config = dict(
    num_hidden_layers=14,
    hidden_size=384,
    num_attention_heads=9,
    num_key_value_heads=9,
    head_dim=64,
    intermediate_size=1536,
    vocab_size=8192,
    hidden_act='squared_relu',
    norm='rmsnorm',
    norm_place='pre',
    norm_eps=1e-05,
    positions='rope',
    rope_theta=10000.0,
    rope_fraction=0.75,
    qk_norm=True,
    attn_scale=0.152,
    bias='none',
    tie_word_embeddings=False,
    parallel_block=False,
    extras=['capped logits'],
    init='trunc',
    init_std_qkv=0.0255,
    init_std_o=0.00484,
    init_std_up=0.0255,
    init_std_down=0.00484,
    optimizer='soap_variant',
    learning_rate=0.00417,
    beta1=0.95,
    beta2=0.99,
    weight_decay=0.093,
    lr_head=0.00669,
    max_grad_norm=1.0,
    warmup_steps=61,
    schedule='wsd',
    decay_fraction=0.747,
    decay_shape='linear',
    final_lr_fraction=0.1,
    batch_tokens=65536,
    max_seq_len=1024,
    doc_mask=False,
    train_tokens=349800000,
    max_steps=5338,
    dataset='wikipedia_en',
)
Each number is 128 + 32 x the weight over the matrix's rms, rounded and kept within 0 to 255. Layers, rows and columns count from 0.

# layer 11 attention output (transposed), 576x384, rms 0.147, rows 183-191, columns 320-383
[[ 82 120 127  95  52 166 118 127 142  86  85 137  71 159 125 168 148  93 103 148 182 182 137  81 111  96 170 139 104 151 118 141 117 151 179 210 120 144 129 104 145 141 132 157 182 109  99 136  92  62 129  75  99 137 100 133 123 176  90 129 106 144 131 111]
 [ 50 158 105  75 162 167  96 128  91  99  35  52 111 152 151 158 137 131  80 175  97  84 136 127 141  17 163 136 158 157 110 158 129  71 124 150 107 124 115  72 140  73 135 132 151 174 180 152 103  99 190 134 141 149  76 105 127 147 198  97 128 117 120 146]
 [147 161  47 162 166 113 150 140 133 189 122 132 140 101 116 170  98 149 132 153 155 137 127 140 138 151 206  98  77 166 166  88 161 114  89  51  69  78 121 143 110 194 114 139 106 197 121 102 163 155 100 122 114 126 151 117  89 105 120 171 102 149 149 142]
 [124 102 173  97 179 102 134 121 161 120 150  97 104 165 141 122 149 111 138 126 126 149 142 141 104 174 130 136 151 160 168 149 143 186 121 128 107 161 125 119 154  32 216 140 150  60 138  99 107 129 128 167  57 151 119 117  96 177 137 127 160 133 143  94]
 [135 140  99 113 226 134 131 102 132 106  91 101 154 115 167 125 186 164 140 160  81 122 111  94  97  92 161 148  92 182 136 130 147 129 129  75  61 124 142  98  67  60 154  98 162 154 172  97  78 115 162 173 107 155 117 125 124 148 131 105 123 154 128 127]
 [101 154 159 137 177 108 179 142 142 118 119  96  69  91 136 158  80 136 138 110 121 193 123 115  95 180 134 129 157 196  80 163 171 149 128 135 161 126  82 170  77 141 171 145 115  98 116 183 108 165 133 133 141  87 149 130 124 130 127  80 166 166 151 126]
 [190 156 174 181 100 111  88  93 159 147 140 157 122 117 144 153 175 130 133 142 162  55 183 128 123 140 131 110  96 112 211 106 180  70 126 100 156 123 148 149 159 165 136 162 153 200 147  80 130 102 144 139  92 115 152 116 105 147  70 126 116 182 133 107]
 [141  86 149  82 130 132 149 117  77  90 177 118 158 148 134 119 118 125 106  93 113 110  92 119 135 111 111 128 151 147  83 157 131 147 109 132 106 163 127 157 115 129 207  98 122 117 162 157 102 181  95 151  96 119 115 182  76  93 136 105 144  86 122  82]
 [226 132 148 128 184  87 165 153 103 163 180 178 113 120 197 153 103 128 138  80 123 165 105 170 137 117 173 181 173 108  24 143 149 122 155 159 123 150  71 154  94 154 103  95 153  89 175 117 159  82 154 127 131 117 204 139 109 156  50 164 117 138 114 177]]
# layer 11 attention value, 576x384, rms 0.179, rows 184-191, columns 320-383
[[160 128 162 135 110 113 146 139 137 124  75 132 101  89  95  98 102 128 161 180 111 123 138 177  88 123 105 138  61 102  67 153 184 120 147 146  33 119  98 127  93 162  91 133 142 105 219 192  42 155 170 198 115 142  86 125 129 131 118 136 164 104  83 133]
 [113 167 150  97 151 104 151 185 111 148 125 153  99 105  87 143 198 179 134 139 102 146  38 186 113 182 149 109 159 104 116 123 186 107 137  91 111 170 136  45 154  96 179 119 113   0  71  53 135  77 135 162 104 160 135 113 122 145 109 103 134 106 107  29]
 [136 158 130 163 156 184 174  64 187  76 101  75 180 175 139 152 176 113 119 114 181 127 177  73 125 159 164  99  98 160 212 141  88 123  78  95 183  54  83 155 162 138 107 173  84 136 134 116 179 127  99  50 159 116 124 102 127 142 138 126 149  92  88 159]
 [110 168 139 139 122 129  94 116 193 114 106 146 154 137 145  88 118 138 120 114 112 104 122 137 199 152 129 141  83 123 161 103 148 180 142 152 123  86 115  42 162 188 123 119  66 108 137 140 139 120 164  99 160 154  65  96 167 147 148 117 141  77  37 133]
 [114 157 113 135 141 174  60  83 114 130  41 165 167  96  30 118 161 135 126 129 133  95 146 144  98 141 168 154 146 195 195 138 126 110  96 113 126 117  80  71 194  71 157 121 120 124 138  91 138 141 112  71 125 152 114 120 120 145 149 163 111 119 107  96]
 [109 145  98 118 125 111  66 106 143  85 199 144 113 130 150 171 140 118 116 153 107 212 152 164 109 157 129 127 119  92  55  47 149 151 127 150 128 149 154  56 154  94 152 152 140  69 123  91 160 117 158 118 110 119 132 130 132 156 105 146 141 124 120  62]
 [ 95  98 113 200 126 189 153  75 125 154 104  80 150 136  88 137 156  98 148  93 167 120 160 127 179 117 144 145  74 102 255 176  49 121 129 108 144 102  78 104 143 180  47 125  86 173 118  92 124 144  85 106  89 115 149 124 144 115 168 131 128  77  96 189]
 [ 66 106  93 136 124  89 155 144  83 159 156 139 137 167 143 100  71 101  41 160 161 103 118 112 193 207  94 161 117 242 175 135  98 120 177 157 142 118 166 140 161 138 114 102 141 159  46 120 178 112 144 105  59  61 144 134 119  84  74 166 105 139  90 170]]
# layer 11 attention query, 576x384, rms 0.137, rows 192-207, columns 320-383
[[104 134  85 128 126 197 145 154  86 131 147 157 165 116  87  51 110  87  95  85 148 148 120 100  99 108 145 101 133 177  94 132 105 165 127 151  68 117 159 137 104 158 174 175 131  50 140 197 106 128 120  95 139 141 116 167 120 140  84 175  53 156  81 133]
 [139  90  98 138 154  77  92 118 141 193 126 167  51 129 102 151 122 123  33 124 121 153 140 104 167  87 135 111 140  96 131 189 111 104 130 122 120 108  63 109  98 132 190  15 212  99 178  90 169 111  95  75 124 134 182 134 157 184 121 142  98  81 114  38]
 [106 103  97  86 139  64 101 170 122 157  93 155  83 156 106 130 115 167  66  98 124 163 154 109 141 108 129 143 161  91  99 170  66  83 126 106 146 128  65 126 101 147 167  42 201 115 166 101 188 148 110 105 138 172 179 141 152 167 135 194  75  96 119  21]
 [214 130 134 168 140  77  93 102 112  78 110  97 121 139 153 182 166 124 169 124 122 136 135 113 146 166 138 161 117 107 188 156 146 150 130 108 154 138  99 143 133 115  98 133 128 180 103 105 156  96 132 173 124 134 144 106 122 141 129 116 154 124 122 210]
 [ 83 130  75 161 128 120 130 109 102 168 150 196 113 145 130  83  98 162 100 111 151 111 148  89 146  45 139 169 155 117 113 148  91 111 141 119 124 130  93  85 132 180 166  55 162  87 151 102 141 162  97  85 128 126 128 178 171 125 123 166  88 107 159  42]
 [160  93 126 151 178  75 126 185 162 106 149 117  87 136 131 149 160 164 107 122 126 100 124 170 116 147 101 133 125 102 154 214  99 119 125  85 151 126  64 114 179 120 133  55 209 172 151 167 116  99 103 115 130 147 169 100 124 116 118 116 135  94 117 130]
 [150 128 131 168 147 159 109  96 120 106 133 123 160 148 192  95 150 106 151 141 154 113 117 122 161 164 117 132 146 147 130 100 222 149  76 153 186 151 121 114 130  94 106 204 116 155  60 167 137 132 127 127  93 138 166  51 107 112 100  48 134 155 101 174]
 [146 147 129  82  90 197 114  94  96 122 109 124 110 124 120  86  98 106 202 109 174 124 111 126  98 123 114 114  71 146  93 126 135 132 131 154 120 102 174 171 103  60 161 154  45  79 130  62 104 103 154 162 152 128 137 156 157  88 131 143 106 152  91 149]
 [126 130 122 139 121 140 132 101 136 194  69 182 106 103 118 126 105 173  83 118 130 110 153 126  61  84 123 127 137 144  68 168  97 133 183 147 168 113 155 109 165 188 100  82 212 125 122 104  94 155 124  96 114 125  88 149 176 139  88 163  75  80 128  88]
 [ 90 166 120  93 150 100  96 134 165  80 130 126 139 146 157 155 143 166 117 166 106 145  90 125 124 108 195 177 180  77 153 168 163 106  98  60 168 156  87 159 176 192 180  58 153  96 100 171 157  84  94 119 189 175 113 129 150 179  96 160 197 117 112 101]
 [162 185 155 162 143 126 132  73 117 146 140 167 157 112 135 115 101 127 163 143 125 146 196 167 132 158 143 157 143 101 119 181 152 134 107 121 147 114  99 214 164 193 108 102 137 178  69 104 104 120 231 142 109 159 126 129 131 191  97  70 130  92  46 167]
 [209 145  48 149 111 211  84  38 122 100  73 163 152 125 103  66  96 102 190 104 167 142  44 123 139  90 134  93 111 159 128 135 104 155 130 139  99  66 138 154  76  85 139 143  44  77 110 109  84 123 187 141  98 103  77 129 127 140 118  82  86  99 123  97]
 [ 45 173  98  62 153  96 127 141 165 185 101 157 118 204 158 162 162 177 141 151 147 128 156  83 100  78 151 144 140  94 100 138 147 135 189 119 163 133  90 103 210 179 179 120 160  62  95 172 207 161  76  91 119 120 163 167 186 177 100 172 144 163 148 101]
 [128  81 142 133 103 118 145 154 128  41 197  94 134 130 105 164 188 106 141 136 129 112 122  81 135 152  86 181 122 123 137 134 157 133  77 115 103 137  71 158 166 119 154 148 134 148 138  91  97  92 142 112 140 115 155 111  90 117 113  52 194 124 119 156]
 [123  84 107 119 161 107  99  57  67 160 115 156  88  76 152  82  75 127 112 148 137 109 138 165 133  86 102 110 104 147 129  98 133 120 144 151 140  91 122 101 107 139 174 132 140 123 128 113 116 157 150  96 152 160  64 147 124 110 154 118 108 171 112  84]
 [ 48 121 100 125 127  92 160 149 194  71 136 144 127 154 181 144 167 138  90 147 134 159 103 170  77 144 125 153 177 110 143 125 114 104 150 125 123 102 123  79 159 128 157 150 144 166 137 175  90 169 116  97 149 118 134 106 149  67 148 194 156 143 109 108]]
# layer 11 attention key, 576x384, rms 0.136, rows 192-207, columns 320-383
[[125 113 167 169 111 102 125 125 157 193 129 156 147 110 104 157  82 121 135 126 153 112 121 135 120 121 104 137 124 136 128 153 112  96 140 150 128 130 145 128 161 118 131 113 143 126 136  89 136 107  67 151 159 138 130 114 131 150 139  89 136 111 112  87]
 [108 140 114 102  89  94 126 101 152 140 140 133 133  88 127 118 110 117 117  94 127 166  64 131 173 192  85 112 108 119 118 138 112 140  98 134 139  54 130 130  83 155 160 109 176 131  64 110 113 156 163 178 133 104  81  96 133 150 152  84  89 162  96 134]
 [119 176 118 170 127 121 124 112 122 175 156 126  62  93 140 113 131 110  96  66 147 143  90 146 133 153  96 147 127  87 124 119  82  71 119 145 110 120  89 104 118 123 126 108 108 136 143 112  99 154 161 128 112 106 114 104  93 169 155  96 133 112  69 144]
 [108 123 146 109 167 176 160 133 127  79 147 172 162 160 161 156 141 148 104 127 136 160 151  99  77 133 121 157 136 128 100 107 143 120 100  66 127 196 110 135 121 140 129 135 132  81 141  92 155  84 138  88 133 144 107 170  99  88 118 103 130 121 203 121]
 [ 94 145 126 122 114 139 138 143 115 195 107 107  89  89 121 117 107 115 106 111 127 168 127 127 154 110  56 177  84  80 113 158  85 129  67 179 126  97 132 111 120 151 145 167 108 146 141 138  76 111 132 120 130 110 102  87 124 136 190 146 159 185 109 135]
 [118 127 149 112 149 165 126 163 105  44 138 131 162 186 121 140 122 168 133 100 117 115 118  91 132 139 118 128 164  67 126 121 135 172  96 155  93 137 107 193 140 159 149 178 100 138 142  62 123 100 144 174 100 138  80 122  89  95 156 155 168  89 174 141]
 [100 146 147  93  81 140 115 104 168 140 185 110 164 168 198 180 119 151 165 105  78 115 152 153 149 163 163 179 168  67 124 148 246 122 118 129 146 128 156 114 108 177 151  77 133 169 119  82 134  24 157 233 139 174 139 120  65 113 103  78 107  81 137 109]
 [ 61  99 108 150  73  98 113  83 113 172 119 111 147  78 159 102  83 146  76 172 117 148  90 132 160 108 135 142 162 147  56  80 110  84 157 136 110  56  97 103 103 150 129 112 121  83 138  90 128 212 108  98  60  77  56  94 105 135 141 180 137 131 106  74]
 [113 142  80 108 105 119 157 117 124 187 101 107 103  98 139 101 101 137 117 151 143 155 115 109 173  90 116 152 119 125  78 127 118 189 106 119 108  88  80 172 197 137 133 117  84 125 186 133 133 154 117 141 110 141 106 171 105 143 130 138 116 105 142 139]
 [129 157 138 138 156 149 102 148 175 100  77 173 153 146 168 177  79 147 182 108 139 145 144 178 121 130  74 120 115 132 135 112 100 140 108 105 136 205  72 183 160 153 163 222 103  89 110  96  98  88 124 122 123 221 120 117 141  67 144 170 109 156 147 205]
 [ 55  70 131  92 130 138  98 154 134  87 143 128 168 130 149 126 150 169 106 125 120 151 181 167 143 132 121 158 155 136 176 148 126 112  91 131 217 151 146 166 140 114  99  98 106  91  90 113  68  76 128 169 114 135 149 109 160  65 110 131 117 109 135 158]
 [ 72 137 144 133  52 117 108 152 122 166  76 160 162 107 150 121  92  86 128 143 129 120 112 133 129 114 124 135 159 118  98 113 158 146 106 108 185  61 165  95 116 107 145 122 102 133 128 113 141 142 142 147 138 125  79  29  99 112  99 135 144 137  98 115]
 [ 63 160 112 132 123 129 164 116 180 109 109 235 134 159 125 118 124 146 150 105 168 183 142 130 153  58  60 162 192  90 128 111 101 125 106 150 155 134 100 149 200 155 180  91 148 171 152  94  94 102 101  86 102 157 135 157 105  71 122 163  96  62 108 104]
 [143 106 135  97 162 164 110 160  83  68 128 104 124 162 103 106 153  72 169  99 121  90 128 173 113 145 111  72 130 137 147 142 171  80  52 132 173 117 123 156 101 119  90 154 112  70  92 174 164  93 109 150  89 113 153 110 183 152 137 123  96 183  84 175]
 [155 143 149 100 142 118  93 152 116  70  92 121  98 104 141  97 138 189 140 134 146 129 112  43 126  90 144 184 103  74 145  97  97 200 203 175  99 123 170 116 132 151 166 118 136 137 181 142 110 156 107 117  88 113 104 122 118  94 130 164 135 126 195  77]
 [114 152 151 124 129 208 136 177 137  72 104 146 124 115 144 149 124 121 159 127 103  89 138 125 112  99  80  80  73  70 132 134 129 123 122 112 123 177 116 171 138 124 173 156 120 106 109 158 128  72 140 152 137 130 159 204 123 123 169  98 151 122 110 142]]